Each number is 200 + 30 x the weight over its row's rms, rounded and kept within 0 to 999. Layers, rows and columns count from 0. The size before them is the row's rms in percent of the matrix's.

# layer 5 attention output, 64x64, rms 0.165, rows 0-63, columns 0-63
097,212,241,238,153,203,167,171,215,182,214,225,136,187,238,161,268,203,261,175,175,134,188,171,196,180,212,235,209,245,186,192,234,186,182,163,199,237,202,150,248,207,169,207,216,169,206,209,154,189,167,187,166,232,219,221,180,224,202,204,186,188,227,227,241
099,222,205,182,207,236,155,214,177,169,192,149,235,238,120,241,258,208,198,145,234,194,180,209,188,194,191,224,143,165,227,236,221,210,204,187,214,208,188,162,233,221,220,223,210,232,247,162,210,231,282,208,192,197,205,171,187,190,198,199,209,224,166,191,154
096,235,230,213,146,209,204,126,193,144,268,187,186,136,219,193,215,149,211,182,210,202,254,231,186,187,216,201,175,225,200,177,231,200,185,178,239,186,204,182,187,190,232,217,166,167,191,240,226,176,202,183,203,159,208,217,207,151,128,165,242,218,178,198,207
105,216,154,208,226,267,177,236,171,246,217,154,223,232,164,268,192,220,193,206,211,209,184,231,251,139,180,241,229,225,201,219,202,200,192,218,217,183,210,213,183,198,162,198,208,218,296,214,212,189,169,174,227,171,220,202,220,231,213,181,215,241,188,234,164
086,204,210,114,187,252,233,225,186,173,230,178,151,240,246,172,159,223,249,177,192,169,191,229,194,239,205,201,225,158,183,144,176,194,199,208,194,241,205,162,225,227,219,208,195,163,163,192,199,188,226,203,211,193,199,251,218,218,179,166,203,221,127,205,241
100,208,193,174,221,235,241,155,203,119,190,200,191,158,194,211,157,202,232,215,264,206,206,227,222,220,229,192,234,212,247,220,225,189,216,203,256,218,183,217,213,260,235,170,219,151,195,221,182,233,185,156,196,248,139,231,197,238,199,212,194,201,220,200,249
100,203,179,238,195,281,233,186,218,200,211,161,190,200,251,206,247,135,183,249,151,241,165,254,177,213,163,200,179,143,237,158,204,169,222,199,178,192,251,215,208,177,160,153,191,211,158,218,212,181,177,165,167,217,218,192,208,223,215,213,199,190,193,199,186
120,155,161,176,188,238,168,233,145,241,211,150,184,170,236,160,209,166,197,203,155,172,235,151,185,216,224,215,244,140,232,236,222,173,206,200,208,213,242,212,221,175,233,223,186,194,169,248,187,185,184,165,193,189,222,229,157,226,188,156,230,161,196,187,238
082,180,147,251,186,169,268,125,249,176,181,231,188,219,240,233,176,171,226,204,213,208,151,228,192,209,245,219,161,160,205,155,184,207,188,186,224,163,216,198,192,179,193,218,205,191,180,288,224,195,237,228,248,209,201,218,220,210,189,209,186,194,179,192,174
104,190,183,233,168,150,188,201,221,169,201,168,247,273,220,208,161,215,221,204,198,187,208,182,173,181,143,196,172,246,161,187,174,177,189,223,225,208,213,166,213,164,178,171,157,152,161,228,265,151,223,140,174,204,203,223,205,188,201,163,243,228,172,199,192
119,217,190,233,239,152,231,201,253,176,221,227,241,180,225,231,147,206,118,234,198,236,184,275,164,173,238,253,139,198,206,165,210,171,209,220,210,206,183,196,185,190,199,203,206,182,153,219,176,196,195,230,223,228,182,213,245,220,236,206,165,213,188,191,189
117,179,236,187,199,171,167,173,167,209,200,188,223,211,197,215,210,162,199,185,221,192,199,176,200,260,174,202,226,158,196,217,202,255,246,196,211,225,207,203,234,191,160,146,172,195,241,91,208,196,227,192,136,198,237,219,149,167,221,190,164,224,185,224,233
098,199,182,165,226,239,215,224,197,214,168,219,159,196,178,201,253,224,228,165,166,197,101,248,216,168,246,190,178,178,166,210,211,181,237,199,168,158,180,189,185,233,195,168,252,217,234,193,172,223,196,198,242,187,227,217,213,221,267,221,158,227,193,223,217
092,144,192,223,276,203,242,192,169,200,272,159,153,231,216,200,176,187,181,265,209,193,261,258,200,211,197,186,194,170,164,201,205,205,215,203,204,195,186,184,170,179,193,177,169,240,178,248,236,167,186,165,194,140,199,196,200,223,161,179,202,229,173,212,207
072,208,161,239,218,183,183,262,161,241,170,206,180,174,187,142,182,166,214,202,239,236,246,218,194,245,148,204,210,164,246,206,198,208,205,208,181,244,228,203,180,200,202,263,192,165,221,244,194,234,203,235,162,241,200,145,155,234,182,215,204,192,243,189,196
126,203,111,145,220,224,249,229,169,185,193,116,231,191,211,205,212,211,201,233,167,230,174,243,239,214,188,235,213,193,156,139,170,165,224,207,225,188,199,249,184,203,205,229,179,222,224,174,192,181,181,214,204,172,197,175,185,204,200,216,174,247,147,202,181
107,178,167,235,233,235,236,187,173,228,188,176,170,248,181,218,192,194,215,200,171,198,236,227,195,221,234,276,235,170,154,214,227,249,204,224,191,279,225,160,211,216,179,171,190,256,233,198,202,255,235,170,181,238,238,207,193,195,228,187,205,187,222,176,227
115,231,225,190,205,218,234,142,186,181,224,182,254,135,220,188,212,260,256,172,197,156,198,253,231,196,251,129,171,217,154,170,193,203,168,193,192,194,184,217,190,194,212,195,204,214,202,214,174,211,207,245,186,147,260,184,193,205,221,160,192,184,241,219,214
087,259,134,205,226,189,188,194,223,219,154,175,287,213,258,235,173,237,217,196,243,210,176,199,202,193,185,152,156,207,183,211,210,170,249,244,198,216,234,207,182,243,221,182,238,147,208,224,146,240,215,216,205,190,199,210,206,200,232,204,181,228,223,189,186
100,167,223,167,187,222,206,203,225,168,204,164,189,247,193,178,207,215,171,225,137,174,229,154,219,220,279,212,207,210,208,262,217,179,191,167,230,244,208,168,238,159,194,173,181,187,168,163,186,157,169,141,139,246,170,187,216,212,190,193,218,206,170,183,204
112,164,175,261,179,247,271,200,234,197,200,212,167,198,194,169,142,176,227,186,209,190,170,259,234,208,238,182,190,223,205,158,127,193,178,189,202,169,190,221,182,204,226,218,236,219,133,221,201,192,212,205,186,190,154,154,213,247,169,219,197,193,175,226,224
111,182,173,196,173,181,214,145,162,223,167,202,152,259,222,135,212,168,187,149,158,189,156,157,216,243,215,200,250,188,241,210,213,198,201,163,191,225,200,257,200,190,180,206,206,229,197,242,184,216,235,254,195,201,200,179,166,209,232,197,173,145,203,225,243
098,224,213,181,214,264,249,237,205,215,150,241,192,130,212,191,202,269,186,223,172,195,170,199,214,229,220,118,163,177,192,214,212,246,240,190,171,220,187,211,209,246,207,187,225,205,189,165,182,234,178,223,158,197,248,201,190,188,185,197,145,217,219,173,197
083,267,154,183,222,173,180,216,121,168,208,200,151,181,158,152,232,198,210,163,149,250,228,235,207,198,168,221,211,211,216,138,221,210,205,217,218,250,224,179,219,261,219,217,204,196,206,170,226,216,209,224,224,236,237,212,179,195,189,199,197,187,254,199,199
095,195,196,285,258,162,222,219,223,155,190,212,166,233,186,174,154,162,164,281,198,230,269,248,199,179,197,244,198,187,206,194,230,243,173,239,226,220,229,215,163,183,221,195,193,218,216,190,191,227,232,229,196,185,230,171,192,185,204,200,198,176,197,168,206
092,204,208,206,204,193,174,221,182,189,202,205,149,208,165,219,239,163,175,190,208,230,267,169,186,152,199,190,164,82,232,185,215,184,186,157,178,175,227,223,181,203,221,207,193,191,210,215,166,202,197,198,155,216,185,188,143,151,163,142,215,180,183,228,213
098,212,180,206,192,220,187,291,236,266,165,189,276,247,191,181,212,236,202,199,235,235,203,201,146,215,196,177,215,196,204,231,170,227,170,190,195,191,205,194,206,179,172,112,173,194,191,206,236,155,182,227,192,187,189,228,227,228,168,218,230,194,194,179,165
091,204,212,220,179,211,155,285,247,229,179,231,201,247,232,211,198,187,177,170,202,199,223,145,191,181,213,196,165,215,281,243,166,218,238,194,226,171,207,197,138,212,201,208,219,189,180,232,200,165,221,228,160,170,246,196,201,232,183,209,213,210,194,248,155
112,212,132,212,167,197,216,155,171,197,135,215,217,175,119,202,194,210,200,188,201,237,185,201,201,192,155,175,221,144,179,167,216,215,180,206,205,184,225,190,194,138,185,165,164,152,165,231,245,189,192,204,216,241,145,201,210,168,191,199,182,174,180,239,148
121,146,206,147,261,224,163,175,174,231,228,187,238,179,206,197,203,166,201,214,160,241,166,221,207,233,194,236,167,118,170,243,231,181,157,207,171,204,194,234,201,225,200,220,223,183,187,202,163,216,166,156,201,221,249,206,254,203,190,182,172,253,194,207,203
082,191,203,195,214,241,123,229,135,259,194,194,228,268,232,158,188,159,212,175,220,152,203,224,223,217,256,239,162,169,195,216,194,226,197,192,213,198,220,217,170,210,183,236,213,222,178,228,186,219,157,206,238,204,197,146,190,227,208,224,189,194,256,214,226
102,181,154,244,209,175,246,213,211,224,147,160,209,235,213,144,209,216,227,198,160,171,155,192,199,228,280,186,192,157,155,225,173,238,241,204,226,200,194,193,169,183,199,197,189,234,142,201,185,218,219,258,241,166,241,182,210,207,234,188,173,195,176,183,210
098,269,204,200,296,231,219,139,220,165,207,161,214,186,170,211,236,210,150,166,192,201,211,246,202,181,203,210,158,229,159,173,194,186,208,229,208,179,186,191,212,231,153,208,227,204,178,231,183,209,250,224,218,179,241,146,215,208,222,200,169,226,237,233,203
088,193,139,215,146,214,158,198,167,222,173,215,198,161,198,146,145,154,202,213,234,261,226,228,202,200,202,238,170,168,201,209,162,207,216,204,197,162,176,197,192,184,166,219,178,212,210,176,225,187,200,193,225,166,183,170,206,176,203,266,173,183,156,288,209
099,257,225,213,199,203,176,242,241,206,165,240,184,217,254,163,180,264,201,225,205,253,187,169,199,221,184,159,177,169,216,143,205,218,244,204,221,220,166,214,196,242,222,191,220,190,191,213,174,214,176,200,228,256,276,231,236,158,197,226,180,215,212,170,183
101,210,169,111,188,270,210,167,177,230,184,183,241,187,179,193,223,189,212,157,157,254,129,216,208,203,174,230,177,162,200,192,200,194,178,182,215,114,182,184,204,183,214,224,184,173,225,222,217,181,232,244,237,179,165,186,187,208,187,193,206,225,180,218,172
097,235,140,218,148,211,254,188,185,221,161,167,132,270,182,224,156,148,214,127,188,216,208,211,191,250,194,154,211,184,239,196,165,227,172,220,190,190,215,207,186,214,195,214,222,193,197,203,206,200,229,221,199,207,169,178,187,210,215,216,185,169,207,272,227
105,183,164,191,213,235,178,153,202,187,211,169,194,187,148,208,207,155,257,158,201,256,209,156,214,257,163,222,228,221,215,272,166,208,163,182,193,207,180,220,210,188,271,236,164,210,236,172,197,215,189,145,197,209,208,166,149,199,204,176,226,197,234,193,199
088,250,144,154,201,205,133,226,187,300,145,165,202,193,153,184,178,189,193,199,234,205,209,200,218,191,137,191,224,171,218,202,214,176,196,206,212,213,211,221,202,173,196,179,221,229,183,251,163,238,199,208,242,237,189,207,190,216,216,244,168,157,219,222,214
109,201,138,184,215,150,203,187,214,169,201,145,185,239,171,214,233,223,236,211,249,161,177,185,185,158,183,136,162,198,139,196,239,220,232,217,172,189,239,181,216,188,149,164,203,199,203,172,169,193,165,191,138,235,194,211,198,194,225,212,182,206,188,253,159
096,156,252,210,148,185,177,153,261,147,198,245,223,231,184,226,202,192,183,222,159,147,190,231,226,187,230,178,219,154,157,179,205,212,206,211,211,195,226,203,146,221,213,203,174,211,191,239,187,175,201,199,192,156,162,204,187,167,136,164,220,250,175,238,208
114,169,234,234,219,161,189,204,232,186,205,181,173,237,182,195,227,221,194,232,166,174,215,197,212,225,215,237,227,183,112,195,187,241,191,176,249,223,196,236,223,194,245,256,199,229,151,212,164,216,243,219,202,193,252,160,169,226,170,137,207,162,221,198,219
098,203,178,220,191,171,233,154,202,199,208,182,217,177,159,222,225,174,190,181,256,249,181,162,117,214,164,228,183,185,186,303,154,224,166,166,229,174,244,207,201,171,224,164,179,192,218,217,176,231,205,206,223,227,217,168,186,184,213,230,230,182,189,197,210
092,177,235,218,196,137,221,196,240,214,164,217,185,223,110,225,182,195,235,172,228,216,197,235,229,209,207,112,200,176,193,204,131,184,193,179,209,199,213,194,157,158,194,215,189,243,178,241,211,184,251,221,227,166,190,180,191,227,192,225,188,163,185,211,165
087,197,227,196,191,178,190,173,214,222,211,207,217,237,226,238,145,173,200,232,242,198,217,229,272,235,137,141,176,180,192,184,169,188,173,228,192,172,207,256,180,206,196,202,221,228,136,229,148,194,215,262,145,207,252,189,224,204,182,202,206,207,170,212,195
096,185,267,201,223,159,215,163,242,240,189,196,287,202,173,257,148,201,225,196,174,187,163,171,228,218,239,229,215,237,246,252,212,209,236,204,199,213,175,205,217,196,217,248,216,199,202,238,146,210,248,194,194,203,240,204,227,230,213,173,194,229,189,207,195
081,179,191,222,207,153,158,198,239,196,155,231,199,241,202,168,246,178,188,163,165,170,167,170,214,143,267,143,140,174,219,181,182,190,152,165,219,161,194,232,194,213,241,176,203,204,172,212,175,185,199,205,220,189,177,184,180,195,173,126,196,161,205,188,187
129,191,145,189,188,195,196,145,236,213,168,177,120,259,205,154,239,211,233,147,206,242,229,158,185,214,205,197,247,207,209,203,188,238,161,178,252,168,186,176,195,208,197,193,204,225,207,189,186,242,204,224,228,219,198,175,207,155,233,208,168,160,197,262,218
102,170,206,231,236,211,231,246,233,132,232,193,188,271,193,188,187,200,210,244,211,170,212,219,195,184,198,247,186,196,200,229,219,229,154,204,229,221,236,166,201,183,230,173,141,181,204,249,207,138,197,178,175,216,215,246,229,205,151,167,245,216,186,162,173
121,220,217,194,216,183,160,253,131,182,272,153,159,155,186,189,262,213,231,180,195,213,207,183,220,201,153,226,201,188,191,193,150,146,216,216,164,207,245,207,212,244,217,220,231,161,196,197,163,208,170,199,186,245,203,207,199,246,196,210,207,237,218,168,237
091,207,204,166,238,237,200,187,208,178,201,176,214,234,212,161,219,169,198,195,177,231,210,177,191,162,135,332,229,176,194,197,221,172,185,204,242,203,169,162,211,195,149,206,183,211,192,246,261,179,230,224,234,217,190,191,214,196,213,239,219,194,217,206,208
081,160,168,178,162,203,213,179,230,231,210,245,216,155,212,216,155,224,192,165,191,276,173,190,169,203,229,185,212,171,228,248,129,172,212,207,250,195,149,230,182,205,213,210,218,194,153,230,192,205,233,187,272,176,189,242,190,172,218,207,163,187,182,209,232
091,176,209,171,188,197,158,209,160,197,229,202,242,176,252,220,166,198,203,199,181,132,197,216,200,188,322,205,148,171,229,254,215,202,222,230,213,250,188,193,206,170,203,242,188,225,187,211,192,187,234,193,188,239,218,167,186,187,240,164,197,187,179,188,227
101,208,224,238,193,145,175,192,226,203,225,241,190,205,170,224,148,252,138,259,191,227,252,217,134,179,187,199,272,158,156,148,228,205,201,201,199,210,193,200,228,196,185,146,228,192,183,164,191,211,161,211,196,200,202,230,201,184,207,195,163,206,185,175,238
095,219,240,126,208,176,181,199,169,204,199,182,236,227,216,199,279,209,175,146,245,169,209,167,164,257,166,198,217,183,153,201,171,192,216,193,229,223,247,226,194,194,213,213,160,182,237,179,223,180,202,206,142,201,217,174,183,221,151,164,224,200,156,214,169
102,185,148,232,201,210,242,201,167,225,155,256,233,177,174,166,196,221,177,201,177,192,159,175,188,242,262,226,168,148,198,228,214,191,213,193,212,221,183,212,212,179,239,229,186,272,175,219,218,200,216,154,204,169,253,187,180,199,242,124,198,168,180,209,205
104,157,249,181,224,236,239,172,227,199,212,229,165,264,262,215,142,185,194,169,177,132,190,247,190,190,265,164,234,216,227,206,187,161,177,205,184,185,217,201,153,196,216,213,181,229,196,175,187,166,164,220,151,240,188,207,191,185,188,183,213,177,195,176,167
104,225,231,175,259,152,193,236,210,188,223,192,229,202,211,279,209,218,204,224,210,181,207,185,200,206,188,182,174,258,204,193,201,169,213,241,176,205,175,245,211,238,214,226,268,201,262,178,145,217,253,229,205,166,188,157,218,223,235,201,143,221,190,216,201
104,161,201,216,193,177,314,206,185,200,210,190,170,195,144,234,170,222,253,209,229,232,218,230,240,216,179,155,306,196,218,182,163,163,190,205,238,181,232,200,194,218,209,215,211,177,188,200,198,205,193,198,227,199,180,180,178,239,210,187,179,163,184,205,199
094,174,299,216,170,150,223,194,189,171,195,259,161,187,224,173,203,199,184,187,247,192,210,221,262,185,162,181,198,214,223,171,112,241,186,174,174,217,175,229,150,196,222,233,191,197,164,210,203,196,224,196,174,208,220,193,209,194,158,210,220,192,198,197,155
085,186,220,173,180,217,206,154,182,139,168,267,205,185,191,141,199,217,186,229,200,244,185,204,204,255,162,196,300,223,177,230,189,258,208,212,228,210,160,235,231,226,242,205,205,246,196,180,178,224,190,223,170,186,207,218,174,182,156,183,210,210,190,196,196
092,171,211,232,223,200,185,219,199,272,239,203,242,175,195,262,182,186,168,209,236,220,201,177,220,208,202,211,218,211,259,224,195,198,178,211,198,160,189,189,156,181,235,171,198,216,273,219,208,213,193,187,183,214,85,167,208,150,209,187,231,183,201,227,200
092,217,193,175,142,215,225,216,158,187,229,169,204,136,224,163,145,231,187,199,256,164,220,215,146,272,229,141,186,252,227,167,217,244,196,184,224,180,224,257,190,190,229,193,198,203,187,183,167,189,186,185,188,162,192,191,193,158,184,199,208,175,217,195,230
103,147,204,233,150,152,206,155,277,224,195,220,186,260,228,225,201,194,237,201,189,237,147,197,216,179,153,190,201,172,197,153,170,162,190,175,220,174,182,251,168,223,202,225,212,174,209,143,162,209,203,215,168,212,221,170,184,217,227,199,175,208,217,210,148